config.toml
num_hidden_layers = 12
hidden_size = 160
num_attention_heads = 5
num_key_value_heads = 5
head_dim = 32
intermediate_size = 640
vocab_size = 4096
hidden_act = "gelu"
norm = "layernorm"
norm_place = "pre"
norm_eps = 1e-05
positions = "learned"
qk_norm = true
attn_scale = 0.177
bias = "none"
tie_word_embeddings = true
parallel_block = false
extras = ["capped logits"]
init = "normal"
init_std_qkv = 0.0381
init_std_o = 0.0
init_std_up = 0.0381
init_std_down = 0.0
optimizer = "adamw"
learning_rate = 0.00352
lr_mult_o = 1.18
beta1 = 0.9
beta2 = 0.99
lr_head = 0.0107
warmup_steps = 328
schedule = "wsd"
decay_fraction = 0.75
decay_shape = "linear"
final_lr_fraction = 0.0
batch_tokens = 32768
max_seq_len = 512
doc_mask = true
train_tokens = 174500000
max_steps = 5326
dataset = "wikipedia_en"
Each number is 500 + 40 x the weight over its row's rms, rounded and kept within 0 to 999. Layers, rows and columns count from 0. Numbers have three digits each. The size before them is the row's rms in percent of the matrix's.

# up: layer 6 MLP up, 640x160, rms 0.163, rows 78-86, columns 0-159
# down: layer 6 MLP down (transposed), 640x160, rms 0.15, rows 78-85, columns 0-159
up78 099:504534450477486463510505448510431466512517479485512471539434491574497521488398479526515502556485459534474499419505530539503445447483511554493455536416470533544484517518495479469466520506485542454484581510519557476528441502526462451456508530508562465518464536420587510487497456549529530495531488452471439435481469605518527494510519568477504479453556488517460537545490477521566432536577472532495478503599509503429449545474486524459577563546522487509482493483440543491592525563495481
down78 098:495511484496527479546501468467471487479508434471543515466521569513467501560488554414468560536497487545523463493505517490544486563417490504536496504516503567584496552495491583438510492518464559492466523466500461470539418529571630512487495535511476473519501506511561564491501493569552506491565551493533568482509508513507538459452439530515490512468519519546514501476465461576540543562433427423395496439521515446488532480466496511420507467533463479489430503456568474502471495442494477
up79 100:515480525523496466497521482473496511533481419494484498495334558462503505455415486452528525514444471539540541441489501527492444509539515543505454492465532534516523491497512424446457578482600507498508503460492512485537505515505532573531559414492527510559470538488467424527465446517516522538495489465494513457488513504576503430416502492456511512495522492459450518584518561496571553494564473458519500506550480483511498481527456451493582446527463490590579509510454500448529562486528516
down79 095:474509498520491544439497465428479469501461436535534490451501506485495585541559456482483458423529447457516540474463552494548403542495473486531503502518528534433521441518516535575517474418458507512483492517541509525549463537448591510517489570466479483538510500495527593556495517486492488519453465533495561471527531483472507464455490575499549474474478532448555471541446525529441470462440481494447520525458477510569582554567479444523479560455510502470462507475481563484487543526375533
up80 094:520481478561522511512462508521517451452478555412609510590534476491517480439457495516528591464514483484530515529481461482514463502509442468494496434506538545489528522468506444502526521463531571498495442478578527503548454472483444541485520425470525492498507577494551503544545469525557468543491494475535452463456452443507534506507407524468446448485563528493611419504574482535460548458495470524550499403451489524547487527501442523476470543437461472553521479480489465547540477469519485
down80 096:587483515500501489525485454447442483567518537556460509473478546524529471481517504492511517482510524468498504520501513546573459509437517528499472515593538550459521566553491526513428504465553469468515527481508496433451478465511474487564564496507515464488537457478489463514493536546498486488521428517513475537532453552423418516498529567524558496495465488544413492427539500447511471495563528390489491514557420508411490506447525512585507548509596427453442491466507559492460434474514529
up81 111:472419495551402526466462504565474458508484524522535579528471505481583559456448497541506540521454497578590446495501520528503514501566539480484486503504568526480523505467505422508490586481491451434486489541516509494501554434470465502497469459508538470500493511479436508476520478507529525538457482477514448481531566505442508516436520480477487521425519476450517528603532520585509544456473499456378562513503543495444515550480495478521530421433493494428512530537446436491527487540527523
down81 112:470505507414567474542474600525530532492464534511511516460566471532477511436450481510486493451523472432564545561452496508409550381530615543488547468507542547450503577527533455497537587476457481479515516482465539543469530485555506477425494485497543457489547509499528525516497562505436540454527541512506487472565504529474457513454486463465468535529454490462475514520440477508490458418453486497480485488526436532495546517564481520485478496527472443493538581471559506520510522512457429
up82 091:531490433477429570432500559470455503481570477488482539489537519486463522496490467471566563528468437580517447530596485454525500485520522559498496549507523516480492438483516584468495546505528528474486500551477528558466525476462459506512492492405526502484421524439536486479581454466503551517501421560544570478541453538551520506546461442430499489490598514508473526450554422491527506494543453529512503546483534505521524548449515530469555504447511566527545478457509502450543490459430513
down82 090:540574487475466520446510471476470538481451530427534545524503610401489512543470522446536489512464492437494486462523567463483525471459507491530464526462478521502470537518515444500578464520483480517507491566578526548590514524515548520526505505467508492460513457574473600447528544455484495507524451518516534545463535503485498576549497504576540552485479478447534410503463563506513474579438456478491434462471500456455570441495526454476427478556491448474483513447483481455481546506533529
up83 094:527463501471510472525498481575455443391491550469517527490566470482552503515494433476546582429495498459512475521507549463515406470459494551570474471589537545501549535504522465472494530441513565486535544469488429503531474499543495567465470506537495505525499508517487552506555494520532472536502530482502460547583494481531498506513515532449455487512520513514545431471509440580456440452583474533422468444392441449480439579491515530491511530509453481509425454526533479526530475468501509
down83 096:511526454505469517438483463530516559513501515514520516477534553430485501466551536536483505547489433524452499475509550556516553471511472511487523475474412539536496470459630524519431471494435521427560497504520548503514521498492475441549499474492532491488469546523464406519473469495474503474429520474457495508512591413545557487444484499479540516483506510521478526488423529551463478515451503485512649560549527570543471522452520449471458492448493568471569433516474483533497542452533478
up84 101:493513504492518430475514470505488521472515533535548451431504582482527582476504486417563561523555493501469600518491525530482471487490509511527482498430479513506458474508550576398434451480502514454516462545531524485567499513503444503552458556450473527462503411424477442557497518454542446408499564463513481495535532530555529510476527463492610513566513472551465465513496439542465494464558537492445460546492458490452453554496478456493529494508483569452521483549475548502521491478490539
down84 097:541478505510488482528515522468541488493426476421404459540479559526531482474471515428527523466409448514499503520530472443529554464530519467458500479457495540593474520497474478519470432614500493497503529507493533537427586551419478483467500543434531562491544570522557492468469452495496471427504473514598522460584561519482502499574464510479483459456499539557531528485527506438467476538497533498476498498565532531516540515523519576533528482539532413493457498498454484469557505473538468
up85 113:552504516439550589473505502511478456515497493497564497544429523493485509456476427513454525553402458518536506476453504544466447512450475528459505469433475540526555497536494498452505463558558565486578497487552489525546507517512455439441552522497505503515510512496491434528467478508502476550471553462525518505456481506567471446472546489506577529540502565484387482514458567487462484517538517421485550491522544444416481544489426410500472523505499505449563461519436451515564457537481547
down85 112:500493497548515585488514502604513456407468505502455477498496492539485545595473516438466500529519455548466607469473570576487450547389555476544526467456605487468526503531500437486572473499524516522401546534436525488435502535476507535443473534458481450492479538458503523492517473510471536460442550424495504496566491535485524463500504456503478503535423542433476446534549457503472487475475497546561511530495540514563464530528478495492476465523484527446484518534510524490499553483505469
up86 107:477529514525487592490497501508487510436534554512506502513493439458495539368463495464517460539532415456544533552510513490492470439463506522489501449418492532515550446503468477506460528430574533480503557517542556475496460497518499499469507484496496600427522504511570505494519489499498504562485568451487533421475465458488546525548420495455498481484499546617495529539540457512545494384583553431461505492537468462506524533497496454498539496551536449474475479458495513452516534533548527